Weights of a small GPT-style language model, trained from scratch on English Wikipedia: width 160.
Each number is 200 + 20 x the weight over its row's rms, rounded and kept within 0 to 999. Layers, rows and columns count from 0. The size before them is the row's rms in percent of the matrix's.

# layer 2 attention value, 160x160, rms 0.0743, rows 71-91, columns 0-79
088,229,207,187,201,191,159,193,204,192,203,189,195,228,189,183,200,187,187,206,204,183,215,187,210,225,220,203,211,221,211,211,196,207,215,158,186,225,218,222,188,198,171,213,195,239,202,214,216,217,170,197,188,184,176,184,188,193,224,200,189,238,188,192,244,177,204,215,228,229,193,206,225,135,186,197,151,189,191,205,234
082,187,199,200,212,183,195,180,190,157,203,217,204,216,215,189,208,189,177,179,202,198,234,175,200,197,214,196,218,225,230,227,197,217,231,190,203,195,192,208,166,176,187,216,218,197,220,185,200,195,198,198,201,241,244,197,197,175,205,188,183,139,182,189,212,200,218,166,201,256,220,188,192,211,203,163,164,191,201,178,185
075,243,186,199,158,220,193,163,209,188,197,195,195,210,180,207,191,193,222,226,194,194,199,202,217,180,180,227,204,184,200,202,196,191,183,243,197,203,201,244,199,208,191,209,186,201,185,203,205,242,183,188,230,162,220,235,190,195,194,196,199,203,225,211,219,212,191,222,164,184,210,180,204,176,188,204,203,236,222,156,178
077,189,180,153,193,217,234,204,202,228,220,190,189,221,192,206,203,216,157,203,213,198,253,209,208,201,177,218,214,194,180,185,190,216,187,211,200,198,199,199,217,186,182,207,175,221,205,191,204,184,191,205,260,203,199,202,211,222,209,182,196,153,227,180,144,196,207,180,207,195,181,197,226,172,204,170,185,212,193,199,229
094,204,183,185,214,211,188,195,218,194,216,195,196,146,183,207,202,209,218,212,211,217,213,186,227,216,214,189,188,212,191,197,188,227,203,211,219,199,198,208,223,194,257,176,192,177,200,177,211,232,208,153,177,200,185,222,200,198,212,198,224,189,190,176,196,202,195,172,204,165,213,176,204,259,229,193,235,240,162,211,219
076,219,205,186,163,199,229,204,220,206,188,228,201,173,249,224,199,206,197,205,203,183,190,210,190,199,183,193,217,223,193,211,184,206,195,189,172,255,212,173,179,226,197,204,174,175,207,220,171,226,195,194,231,210,196,176,194,202,190,176,188,181,193,211,253,187,197,217,217,218,215,175,195,199,229,214,208,172,231,210,269
088,230,199,195,197,156,202,224,183,179,150,182,222,182,229,215,179,197,177,183,210,154,176,184,188,224,212,220,184,217,181,204,229,172,219,205,213,187,212,199,205,183,167,216,226,218,193,188,218,224,209,213,166,214,210,204,197,217,207,189,204,169,204,216,238,183,186,223,191,245,176,152,224,209,190,191,155,189,188,209,198
091,216,189,202,212,183,242,200,186,225,198,224,191,193,233,208,218,184,223,181,189,211,252,220,192,206,187,186,218,213,199,235,233,206,193,217,210,250,196,212,210,209,167,204,218,221,176,182,194,221,179,193,185,217,197,196,194,210,194,211,161,190,208,172,229,207,192,207,203,170,191,164,221,163,206,214,194,195,152,216,219
081,181,236,180,200,160,191,178,199,225,200,248,224,173,185,185,193,197,179,194,214,209,196,209,227,210,191,185,175,190,169,225,198,180,199,193,196,178,186,169,193,230,190,230,155,181,222,215,187,201,199,206,202,193,187,220,187,246,230,200,180,215,192,163,202,199,179,191,211,181,150,211,202,230,223,172,195,208,188,220,214
072,225,171,223,231,220,171,221,182,197,210,184,214,204,191,207,201,197,221,184,210,182,205,200,221,213,194,209,205,213,200,200,201,193,211,183,185,203,209,174,190,164,174,172,186,198,178,198,204,202,202,220,199,195,203,224,184,195,160,234,183,199,207,184,184,189,159,239,165,253,209,201,220,201,180,215,175,203,196,162,216
084,214,204,208,202,217,230,208,188,218,213,247,199,205,184,212,192,211,185,192,220,195,236,205,199,190,199,153,173,194,181,222,188,199,215,193,198,176,186,190,224,207,200,219,201,206,202,197,192,202,220,181,214,200,183,236,195,205,221,164,191,204,190,175,226,226,194,216,205,264,208,217,223,246,259,225,201,210,182,166,225
078,180,181,187,177,210,181,172,204,185,207,203,190,187,189,182,201,182,177,172,187,220,200,209,188,173,206,191,184,236,165,217,193,211,184,224,189,213,219,203,188,168,218,199,199,168,206,192,177,220,218,209,243,150,166,147,199,153,192,182,203,248,195,196,197,201,248,199,220,164,209,183,211,230,211,237,183,207,195,202,172
093,192,192,209,222,227,190,193,196,173,192,181,211,200,194,187,178,211,183,211,206,215,231,188,199,146,208,159,190,178,224,195,209,186,215,184,205,190,199,192,195,191,237,185,187,174,184,185,224,190,181,243,254,172,229,182,205,201,181,214,193,211,183,213,204,262,202,206,186,180,215,202,185,249,202,224,227,193,236,203,167
070,220,191,204,179,227,192,207,227,215,184,168,218,218,191,185,211,202,193,229,195,192,222,186,187,180,187,178,203,210,229,183,177,217,204,211,207,197,189,208,204,184,227,185,204,178,174,170,227,206,202,195,261,197,180,230,191,201,179,211,222,197,192,181,189,221,184,193,191,196,195,197,212,205,197,220,167,197,180,167,171
089,184,192,191,210,217,221,211,192,175,213,213,166,150,211,209,202,230,179,191,200,183,206,184,213,235,184,222,208,170,219,211,208,219,204,189,168,175,214,204,215,210,209,210,213,228,209,198,233,208,221,180,185,230,222,178,191,191,230,180,197,193,213,159,169,172,201,199,197,208,219,189,190,174,188,176,213,216,208,209,229
069,180,204,195,192,222,181,188,202,202,235,210,204,180,225,191,218,169,200,188,188,226,189,191,186,191,171,196,243,173,203,174,208,218,210,215,193,194,216,189,197,145,201,206,238,166,180,192,198,185,214,215,226,219,196,177,219,174,159,207,213,188,189,180,153,210,196,187,191,218,168,192,190,188,169,156,237,196,215,187,216
084,188,193,190,154,206,190,186,197,202,172,218,203,196,219,210,219,214,162,179,206,210,201,215,209,222,205,173,191,191,225,177,191,195,230,216,225,196,195,216,205,174,171,213,200,161,208,183,221,204,193,195,185,208,200,186,203,194,190,200,202,163,191,198,201,239,201,185,189,192,165,195,195,233,217,235,218,191,193,198,187
095,191,212,195,203,187,202,205,186,211,203,236,189,196,184,193,210,234,183,209,206,222,212,203,212,183,201,154,178,224,168,180,224,190,207,218,184,201,182,184,176,230,220,202,176,223,184,215,182,208,186,192,202,214,204,202,200,211,199,213,164,179,237,165,233,210,192,183,217,178,183,201,234,169,226,219,199,213,179,184,245
081,156,194,181,206,167,201,168,194,243,206,189,223,217,194,212,223,202,181,190,202,238,251,157,204,160,205,228,210,218,190,217,209,185,201,225,194,200,200,219,217,222,183,187,186,195,216,213,196,199,196,205,144,190,183,188,177,203,177,215,209,207,186,215,221,234,181,214,206,170,183,244,194,234,202,234,179,202,164,229,184
094,212,176,225,234,200,228,185,186,211,197,200,177,176,202,206,203,222,204,216,213,188,198,191,208,198,214,203,179,186,208,200,186,231,208,194,198,250,208,196,216,149,210,212,214,219,173,158,203,215,199,216,218,177,227,222,181,211,206,164,197,193,202,226,208,183,201,180,202,206,218,144,176,212,191,156,236,194,204,186,176
095,176,223,203,191,210,181,189,188,169,181,262,216,212,183,199,211,198,177,184,199,203,205,199,208,217,206,178,204,218,194,197,196,200,208,190,208,181,204,150,251,157,184,196,188,203,179,203,191,185,209,190,234,195,210,251,195,199,225,237,226,194,180,205,206,211,183,226,194,189,208,223,203,219,185,193,201,213,174,223,183
# layer 2 attention output (transposed), 160x160, rms 0.085, rows 71-90, columns 0-79
079,209,176,194,220,197,211,221,189,208,192,201,213,199,198,228,198,182,184,169,202,190,185,181,232,135,196,203,159,155,182,220,192,242,175,210,200,215,211,226,225,209,222,206,222,220,199,209,180,206,187,226,216,229,178,215,169,198,179,196,194,214,217,196,192,219,191,192,182,201,186,160,191,208,217,189,237,228,149,206,215
088,224,180,219,208,206,169,204,214,221,194,207,220,190,238,200,183,156,205,183,208,180,177,230,206,188,190,194,209,183,223,200,190,215,170,221,193,219,224,233,183,226,194,178,163,206,241,204,234,207,206,215,196,165,188,190,202,220,223,220,229,189,223,221,210,220,190,207,233,205,165,200,195,192,189,195,150,220,206,252,186
072,179,194,183,190,207,245,191,198,201,190,209,189,199,174,174,177,214,191,173,194,185,208,202,181,198,182,216,183,204,195,233,203,191,215,189,174,198,208,213,219,183,187,211,212,197,173,182,224,182,206,199,211,216,158,172,242,214,218,195,221,178,167,195,228,205,165,174,198,186,203,207,225,210,186,234,246,215,212,190,214
071,205,212,177,219,207,221,237,239,181,196,220,209,190,166,210,209,193,220,190,209,195,208,218,211,216,230,183,189,192,169,223,201,213,211,200,195,201,203,220,160,219,221,193,200,186,175,183,217,244,202,186,198,206,216,190,196,221,198,233,197,225,212,212,226,186,199,246,185,156,188,201,205,181,177,190,188,149,212,239,189
097,213,217,210,178,207,219,142,190,219,185,226,191,234,194,189,177,182,193,172,172,176,210,225,162,224,194,241,229,222,188,188,213,201,205,203,174,165,187,160,197,200,204,212,182,180,203,211,232,194,179,202,185,206,223,194,197,183,198,242,204,200,180,215,209,194,211,204,222,164,220,277,164,200,181,211,211,194,202,173,195
070,197,204,226,220,201,194,205,202,178,176,201,182,220,197,198,235,191,162,210,232,172,197,189,203,220,176,189,155,238,196,201,207,238,240,213,204,178,223,207,208,182,203,218,201,202,180,190,203,184,177,208,171,186,179,244,211,210,225,185,196,210,191,184,156,183,186,190,210,188,219,199,224,221,203,184,225,203,209,172,202
090,190,144,190,187,172,172,192,230,196,198,213,199,200,222,217,210,209,229,206,199,176,189,215,196,173,161,204,163,188,218,191,184,204,152,177,220,204,217,208,203,196,197,224,202,170,205,190,179,173,218,207,198,204,185,199,207,198,208,204,213,216,207,228,184,217,218,210,157,165,187,180,196,207,213,205,173,188,188,220,193
096,198,158,192,163,204,150,184,208,168,220,173,183,187,189,187,140,189,193,237,205,161,185,198,170,215,182,214,191,205,213,184,203,200,223,210,194,190,218,184,227,177,211,217,219,195,205,226,182,174,239,188,201,182,195,205,214,208,185,224,202,204,172,215,183,217,205,210,178,163,176,211,183,210,221,208,217,205,218,188,180
070,200,203,192,213,229,179,192,206,203,203,167,228,248,169,176,186,216,218,235,206,224,213,200,196,201,225,155,188,181,194,189,198,200,194,189,185,215,226,185,188,207,201,163,221,201,189,224,188,230,203,195,179,212,186,183,184,207,218,202,241,185,203,171,203,201,192,218,192,223,175,196,207,196,213,192,180,218,185,201,183
069,174,207,200,193,175,190,169,171,206,163,211,190,209,189,186,209,231,196,218,204,218,200,170,233,165,189,188,196,180,223,183,184,191,150,199,215,212,192,210,228,209,211,230,230,194,192,208,213,195,219,206,219,233,196,230,216,192,194,153,224,236,196,179,207,241,205,168,198,212,204,175,186,235,224,198,211,204,188,224,235
091,192,216,183,252,200,174,170,205,177,181,186,200,212,197,191,208,197,199,193,158,211,193,189,212,216,196,226,227,170,208,187,211,201,201,205,177,205,203,221,189,203,190,199,194,208,212,189,207,207,200,207,191,201,204,163,229,207,204,213,215,148,195,182,218,210,201,183,222,170,195,194,159,159,167,199,223,215,198,224,183
069,227,210,190,214,196,218,222,172,185,207,197,176,176,202,228,222,203,203,193,200,182,195,159,213,209,255,213,218,179,217,228,207,195,218,207,193,178,171,220,202,214,163,206,176,216,224,193,192,193,151,182,200,205,194,212,187,193,223,224,147,155,174,178,193,187,195,197,196,191,203,223,203,210,206,213,195,246,200,159,211
091,192,237,193,223,171,226,190,194,237,190,208,197,227,246,195,207,199,226,206,192,226,194,181,170,209,189,221,229,220,228,195,214,178,215,214,220,208,185,208,187,178,183,216,213,209,210,168,197,223,197,160,181,208,162,201,197,183,237,197,224,172,183,179,234,204,202,187,228,227,194,200,222,204,169,203,217,229,180,176,185
078,201,171,194,219,155,225,177,194,198,183,194,208,181,198,239,186,214,190,162,214,181,211,216,194,190,202,236,224,218,198,200,219,190,192,198,199,200,190,216,203,178,179,241,228,189,200,181,223,203,185,230,193,214,189,212,230,204,185,187,209,228,207,210,229,186,180,171,195,161,236,182,197,206,195,192,158,194,211,240,198
095,212,210,229,181,204,211,205,215,221,201,202,185,245,197,203,176,169,235,194,171,217,182,218,198,223,193,166,174,215,162,188,204,245,202,226,217,177,208,185,190,239,211,161,170,197,173,193,207,212,167,204,195,190,218,170,184,209,176,223,230,206,212,222,220,221,224,238,223,195,213,222,189,194,172,207,198,188,188,206,184
082,219,189,206,228,200,195,203,215,189,184,203,171,218,182,191,178,196,226,197,225,212,173,210,187,206,210,169,199,226,204,206,178,167,190,198,194,145,183,244,180,214,174,179,197,197,227,169,206,183,212,191,195,221,211,213,183,215,231,176,200,195,238,191,227,207,228,225,204,197,221,187,201,203,185,214,161,167,221,211,194
090,200,173,213,224,180,180,216,234,209,228,215,177,210,196,189,178,176,244,195,228,219,204,210,167,217,167,163,193,219,204,214,225,184,194,206,226,202,193,238,193,208,188,156,201,202,213,189,202,193,170,203,197,193,173,218,193,233,195,196,208,163,223,208,191,191,182,207,189,180,194,238,181,204,177,193,151,175,260,190,225
089,214,236,221,219,201,189,188,189,227,204,224,212,194,191,215,191,205,220,203,212,220,197,206,179,262,195,208,184,193,193,203,185,182,246,212,205,168,219,168,213,194,178,137,244,210,210,215,199,185,189,226,168,185,232,205,217,200,190,198,195,203,201,220,188,204,199,228,189,188,201,200,181,143,194,211,195,210,179,176,197
090,221,169,175,190,233,198,200,191,198,211,197,224,192,176,190,166,186,209,238,214,209,188,239,188,190,216,201,206,195,184,207,195,160,178,171,192,228,185,197,189,198,206,167,238,222,216,205,209,188,223,196,198,227,183,209,216,190,216,235,188,187,219,168,174,200,172,174,208,223,217,206,202,192,224,153,176,225,196,202,217
099,158,221,207,185,167,189,195,221,181,168,207,200,227,200,219,195,176,206,163,166,188,197,190,185,189,162,227,217,218,229,204,198,176,216,179,224,188,205,201,153,169,179,223,179,172,169,192,227,203,214,235,188,202,197,186,201,221,207,208,188,226,190,205,183,203,219,231,201,184,193,223,230,199,188,227,185,212,187,203,165